{"d_model": 192, "n_kv_head": 1, "head_dim": 32, "vocab_size": 8192, "norm": "rmsnorm", "norm_place": "pre", "qk_norm": true, "bias": "none", "init_std_up": 0.0347, "beta1": 0.9, "warmup_steps": 498, "final_lr_fraction": 0.1, "batch_tokens": 131072, "steps": 4435}
Each number is 128 + 24 x the weight over its row's rms, rounded and kept within 0 to 255. Layers, rows and columns count from 0. Numbers have three digits each. The size before them is the row's rms in percent of the matrix's.

# up: layer 12 MLP up, 768x192, rms 0.0708, rows 88-118, columns 64-127
# down: layer 12 MLP down (transposed), 768x192, rms 0.0696, rows 88-118, columns 64-127
# gate: layer 12 MLP gate, 768x192, rms 0.0811, rows 89-119, columns 64-127
up88 100:179130153100145129118177111129148111172111137110139141127069141169146091122126132110094088120144157113121133153144127097169116136110146138109087121148142150186117152134182123123154148119154108
down88 101:096141162143164155092085162102142115110125115110114109119132126098144155120123128153128152121089099149127162142102100088149089155102101147169114165158085130125111123091079135109125149091134154
gate89 105:111146134098129117131091124131147128114112140142129131114107160163136156157140124132154092146136129102151154155105120144142123096149128151134104102134176112149095138118127089078141149101178085
up89 107:141107138111134134124096135129140142090150133076103131117128110150119124155154107102117138146103166155144146095154150133133115092125127141139125162132141117119137095119145062070106131133108175
down89 106:134134112128155163140099149146143135134132136122143087145105182134088169127126156131138122094167125089097151125136134097084137122139161118122117142102129145175089152153116106095144133110123139
gate90 084:136171120134081156161121135151130127186152098169113115115122139106116166133130130152082165105142108130144157157111117114107073152070159144160117184136142121127148135147124147093102082113105140
up90 093:103193151152134142087132100109088105175121114124059124101128133100129162091114115127103159116105153124117122115112108149151108102092164171095093146095156164095122151116107151088089136123151097
down90 096:115178140117154110105125137133124095108094141079100123149097069094112113131144153110156109132135153142110123093105117141121130110132146123101152121106108126148124145102103147117161144121113142
gate91 105:156145134100106132111150149103097154158114130123145176119149122125131100085122111152115152169149123152106119139150122133125106124110129150162187162133103096149092114113105153147133118160112097
up91 097:075167121111148151155100143142099134142109088114132164044134088146122110145111133125093109071127119152130152121150104144117154143200077121105121134141137140106133153119122094106116134111178104
down91 101:125124065114152041119147119132159114131109150161135165119125112125163148080132131140149128126106127100130090153113106091130135131120175157089119157129141150114098114159122132150103138120110128
gate92 104:171133132110142158159118098070135166151109107126143154159167161140145085114111174170153154145096139147118137170118160114106138121124124122162172137138104102128132096094131100147115111126132103
up92 095:129111116119161144151132102164123074120141104132101128153137176134158127178126145139137121135113153077103127152113101139111109142128100113196139175159150132076116134162097104113104088130140110
down92 098:121129103111116126126149095122121122130121137105157144142161156163134132192088120091119133111144152144172146132112120113117156149135118097095150157126098117112074149109128128139154098112127117
gate93 094:122105144119108141147155147133091097157115149121163145135151145155136097147142129087123104141136101130142106093107118156107118100112113171152147090113103109170172130122109086126084130137148109
up93 097:136081134143100123085086106145136133144120128127111173171144121085105115093091129134126117171156160163115125107116140139084117131140140148132136174156149128123144164167102140102109121129141105
down93 097:102132101138182158161144112151071117117108119123118098125146170068145130139146139132138120072125138107134108148154116111111183137103121112156153105153124142129095160103136137133158117140119120
gate94 101:098148147121113160141158101183112091101135063156147117123113148139138147130108181134127136095143131108126117134157140117149118084138126146200129103105146119143143122162111100127150143130190145
up94 108:157125140116145138122150151119146140126156144124124124116148138104091161091102138132185119162145153134124107118094101120140106156132145138082092152155130152111143146117136150118133131136102140
down94 096:141141196139131121131157159102165149153093119110133125105127145086164143124130124146098161103121121142143153155129158139132111145175167143116109150114130156138091141118114135133165116125122122
gate95 110:131111121154089144123142169159145091091169110135118141122092109116161172076123135144130102110152121103105160158107147158084094073154113157186133157095138132117136127110118113120117129138165146
up95 104:100147152136136108158155170092135110165100087135159115121102134095134115072115126120151085100139106149132121139158185133137105121151109119152118136131116135146183150083088079174131159172091145
down95 109:093185119106147134117140125102140129100124130123141150109126163154093147128140164147106121146125117079133146123117149154126169161171135132149147110115151139131139104140165141111113144116124113
gate96 100:118103116153106141117105104128143160113115098109130159152132140169126202112086113140146127106158149093134123169125138146141131165157114149112123149158141156121133140155172106116063134101125119
up96 099:136122118119157098127179172123113109131159117111135091103155117127120140132101120142153133131133158143112162110159132178135098136131164105109152142139140159121099167163134125119140081119106179
down96 100:139127123121140077100154123140179121144138182119150145145150097099118146136116107132108104092119120115131087140088126111155103153147152096115109115167129094106095164095102151141166115167121130
gate97 100:154131134097086119136156144138129105138134100091130167083125095123149144119125119116161103118131123145139135137147159166142098094084112141155136121140119146144124098146110150163101112172127136
up97 095:137122106113124141134140158115125127149172107148140113118150154121149111132187120176095115124084122108148165144094125149136077146100130109125141130140170107187149120143157112110136117093099127
down97 097:097080157091135093149089097128120145174110171161102094164121160101116124127141108131171150096158097095151131067103121163129108080133106144091141168128101092131097121107144127119122137157157100
gate98 106:136170154112108148142140080130135108117094095097099116115118146140163137143125122145153162142169163106090078165121168124148093119118109140158126120136137107123143074098131060115167163122100155
up98 100:158081104136117125107092119095138111121151121089103167148121080115126091128138111150096148099137102143135096117160141151120156165127139177080141130111090122103155105140100124085113092139078106
down98 101:117135140158150223155149109104135136103130146134105132131112119120146127154115142095150092156139142175164105160136157103109146147130126163117103143104126141135110163128085123123151133193109092
gate99 108:080133154137073158141153093126107087145108148098126148141140072145157139153117106132101133097086155118146094145149115102133149107107139151082133214136106141129146143116144099161115145122105117
up99 105:084110103138119103111153144160106154128144140153130083152080098146109132109113127132129105116151152126191109111125123140080155080073162106140102133125144118149110129102108115141116107135143090
down99 102:107133149116116112131128114118123126125131174096115093117125135132095128141111136125122146098102170120116136116135107130118134137112139129109113146169088203139115114121087122110121142087142187
gate100 096:089158086129114100132135125137114090127149127169132107116119135123151154139099112190099126117132116089113115133121185117182130150095136166147151171165091120154168135118098153088108138131168171
up100 100:139118116144141117204128105109179105154098147125088121096138146147138111169129080117113154152127136120116092115087140146133135099145130120119169149127108136135134128132121113142147116070145178
down100 099:138099148146167100150114154094132136122128116136077136117148114134135146123112144107141120116131108142099078125122125126127096152103127101134078082118135155114121153126143124122145129104120105
gate101 096:116107124095100115130153126115114156112080125132132160096165185149174169096134108118152122155106134110108131137110112134083101138113133146131157129179085127135140130109131121175128111136071089
up101 103:143131127123117081120160120109164106169126109144136122139161098093146088109074100118145106170126102114082106191162146134148077116133135140160148129168092132100120141104158167115124105142135123
down101 106:119109121151120169148125109128155139116150126118153114138092121139131142129128140122112183123119170123101115128114160127059139196123114146121165108105119126138122126124126107122114124118140124
gate102 115:128077098097117138154083097131123146081136170120134183164138138166132133112144144134163112144125123143118131113124134172102150134172108172146155104163092126158134121114139099124133128108158159
up102 106:105135153125120122176110119133127110103168130158127113125124139127119138140132090137154101171141146122159122126135131119128105135142132154100113151102119164147089115111136093137132157125120135
down102 106:130121177128114111079124174119173080107118083121111103169139115115125121129124119158156101093160088121133115139102126140129140090133104107138098054110105115152081120130092116130142152168105097
gate103 107:085166122117133098166157154126113125114132153131105191118147142119160142144113113154113130137132153150111090157166152129121128148108140130196148147146086135142081122121104177109128127139112092
up103 104:113133151156119117101133101116138138120134134135139186148150120119101105171110133136129117123111165168105122115141174169152129149167137118123107159105125151078159131108133154095125078111175109
down103 104:139103119115135083093071113110082158128111115094150132133092142151126157141131096130145156126159142153120097131127131166166098129119126113156119141126088088093135121156152117135149083119143140
gate104 108:125146116109190153146078151189128170123067150109118166128144122176168153104113175120160090132130099149130145161156124124094121079118130106109159144179143069131161106135112063129101144139153155
up104 105:116127110119115182144110089143148136110116145132113130127150111100157131110141139130099145118118130097126138134090134125094115138104140094121115126092087148102145118109164137130081105084149116
down104 108:147122118133134075181124127081098125125091102125134124166100153146148091099085135135144120145131155130157149131137112137100122111137107112081122113149129111111131097110155100125130098108158172
gate105 080:155121136171120130131137142109121100138127102091123134117107134139112134158110147111155103105116095128181141091142115157187116091086116129118118133126151146148113115174110107100103138113135131
up105 084:121099145127117119137133124136132117126087104137115116063098147119116127101159121098146136153123103157153106150176138102120126154127160116106103122109130148122099094132135109098109076167121118
down105 093:129135101113122135163142120113100145117142142123125157139160117150116127153100105156156126141141124158141132092083165147123119101145124137117133152126119134158180137117149140150134132119124168
gate106 104:119108101150115118150145127138092129156122127140111154106127117121123118120134098110108156128108111110131127123116099153120091091115080153159107158153133108097135111112086095096127152146067159
up106 093:138144102117131115134130118107130166140136142110123111165138174114114068117118083132086159118117127133149099147114168117106115125129102116126123141106151168078116105133127162117137122114122155
down106 095:131131174144131120119115136177111089113131164102152167120116136129183093163115159114139125151123155122122052117103145152110102137121088135155154139127128146097104125164126131115165128150139114
gate107 096:135122102103114141102132155123091116148152099171107102116136110137116152161108107147130129088135132106163109113137146146159123111114127115190139153146111114095117132160146095147133175142117139
up107 094:108119138137149127121100126111130166128172093160119135137092102160105112111117089119129099117110104115163144122128102091120153164116153162101124110151112170109124121114120091142134125137167094
down107 094:132143129114145142123156112163147146130102139129149103152156140077171108138134163084113150154096148134099121118150113153109149140147117080111106179132168110181140137097144156118134156094119094
gate108 115:154120122122150125185149146117161144160094129131131144110129151154131113138066168148151114084161146117171095137123156108125135098124124121116143164154106157092119178118160140106103135114104136
up108 110:145141157173096133126155097199095122140112092127112121126126126125127135161131098136147094137142148100142127155125175128146126144149140113139084111172145102101162114172112144096131101153155128
down108 110:145130102103113105124148117155089174146116167158187157140129136159131111156132152140126130117142137086134124152104165150122122184120128160158117046122157157116153129140119150120141120126128131
gate109 099:159157139106090122184141136135146154153120126114147133111142153137152112103134148115148148158116137135116107129128150157120156116116145114143130179134208150111133085074127111120136140114146136
up109 094:154109097125171125120093113116130156102119136114139153150154125112107116113148107096145112137111122123119141151173106101178105136137146111115157135166149140179146117165129119200096137120118161
down109 092:132120112144142116155112123125121118118107167092120096165104101128141104115102126108107106141084146146116135165163127122114123139144136122127113110127078151101111162167154159125144139144144115
gate110 098:132134096117139147141146142087115147181104110134131148124155096107157103078127185169163150138132121189115125124117125109122121158117136116146126100107153125096107156124093132100111123113125121
up110 101:128157131125094124160106084151116127113138119116137154157114127091114103147144103104108155141124111160144141137137123119137112126115144086138149175159143141146117147154130110109141172151127129
down110 099:154120117152100123134140143122164099120093150158175122109173121129118104116118120143166124114113134109129089130135145127080145091128104111130119100105089138072121158092145162121122130136120088
gate111 095:120133097136105128130127112137148153130090125140142151165130151155117135121101101144136104156165104116111105119127157147148151072084133125143144123115153144150131147121175124106095153125136118
up111 101:100145140127157154139096129094148147118114121132117150146167115132069082131111095130145140161141106092122087117147142127133122129141139127105135098159126084106128144152123162142143148103128161
down111 100:115111123135083044130107150108151108089116151110131123133140153124110109126124121139147128122099100112091143118152142146121124111128082109103107106119106118132109118121181140150134133103095156
gate112 086:119046129137108139114137169103094106153106140134113172162118129146131123140150160121122120108157139110118089139102085059153120114156102120152132161162123113158130147098114110119098144137141094
up112 099:162144137142140157101133158124130108106156103128116160089127102096121134138100097152098116157105100096089144134164072122177082121111131070110064079102112144157131160088120140139136089121153129
down112 096:141145140132129084144107095124130150142148093109109163112133103148164128120138082140122135159092109147146129113113158135131099129059134126099112094130077082091106154109112182117156117151090135
gate113 097:095127117069123106119085163091117124111125148132104103125114136161135133130143061136134158096108064143129098158110142098088144104114121135075149094118084092190161133128091154146148116136183091
up113 098:153119100132114131068146114128095128116135167130137147159100124099169103134095084161120125169183113143119111130137150192129105066118129081115139128172146160113140098163172098126116093180126156
down113 103:088165149118147086132082124134119142131130111142101136100137077124124161096144125179110124101146126121091126112152115138137132107134159133152109132115156105124108140136132121128112129158089145
gate114 096:168091117125119148128140125158105137165151130120094137161128097111164115135103148095092165094145089131118137153154146147071167118138129156117101126159101088150154169145153109112125152118140152
up114 098:123155119124072142126083095127084115152133116154123113110115156154146158110170094151090138151130076101108096130110107096103140112148134136086116111154127128123112110146129149154118123094101149
down114 100:112099076135110199107131134144148146132123083130127148147153135126186150157125121162110106143154152100104108152130118099131119112122084134179116138157146161147132117103169114166121131121091139
gate115 092:120113131094136151092107174122096185180147149193131128162133149137130142111102144134157113142125101126125094138123107126154145105121155113161145155116140163163064147119135152124140120116150122
up115 095:105124129126119111091149145133086137074113108155116136156114105124102097134187132164114120177144153102116164101184136156146166097142125126107135124114105114136149137132163136110140100123120126
down115 098:122144105101129094137113113093178122120117121140090126116099147124132154107144147068167125080117131139132121117128123106137087154154129143166121134144130138135141156151115118134081169135126159
gate116 100:087131146161144088123129140128155117149158126096070121123134185140176123157116126169146134113114095142142115122123115144111126163152124150160134150172150128125145103118123087122134155137150151
up116 097:151137120185151117135138133104161129153153132162104130140127098169124129134131164170119121147128142150107137151118122108128131176106115100112122100157155159101115180184121118096164133157116130
down116 097:143135099177132144129120127123106130089145163134120135124149123131122093147116133131125108142132140139116099115151128148135109112153111112145085103134129157154092143170122143127120143111118101
gate117 088:063132109169100135150127136104119119108078129148123139127111099125160112107128149129129129094172188125139122116134122140099104168149151134146152134102121125145115171121131195152113111120115170
up117 101:125158149142141133132092117144075146176107118103141089105113137106132127163113121133102087128098103114152081112161108081153096112129159120118124130108133136140145113070154124152134124084131127
down117 097:125130103143112122128136168104148151148098134112108151103081114114135118125078054137141118099126123129135104118124171145150139147108145109138112126128162123127137190116107124164169117120092144
gate118 106:111142160090117109144147173136146094116138161127156131091137151106139101098103107154162102121090132115101113110155156138134117136076152140135139123135123094133123141147136116080118160132143116
up118 097:170093088144185144128101079112136155120153149118066132136138117131137110095077111122127161117136123154125122125114112113122136141157138129095128144082091125124141084168121146167131113148137176
down118 096:147131148164145205142147134130155127116102130163178129112124107125083174091109134102122124179127126134152136143134131129106145158112121088134113136089132087072127107110120162088143152167145114
gate119 113:123110132108120157147113100093138128148109155047098162127156079158134130125132117150152126138093147103120118113170164115130113080149113101118119129119157112144147139134135163151097119147098113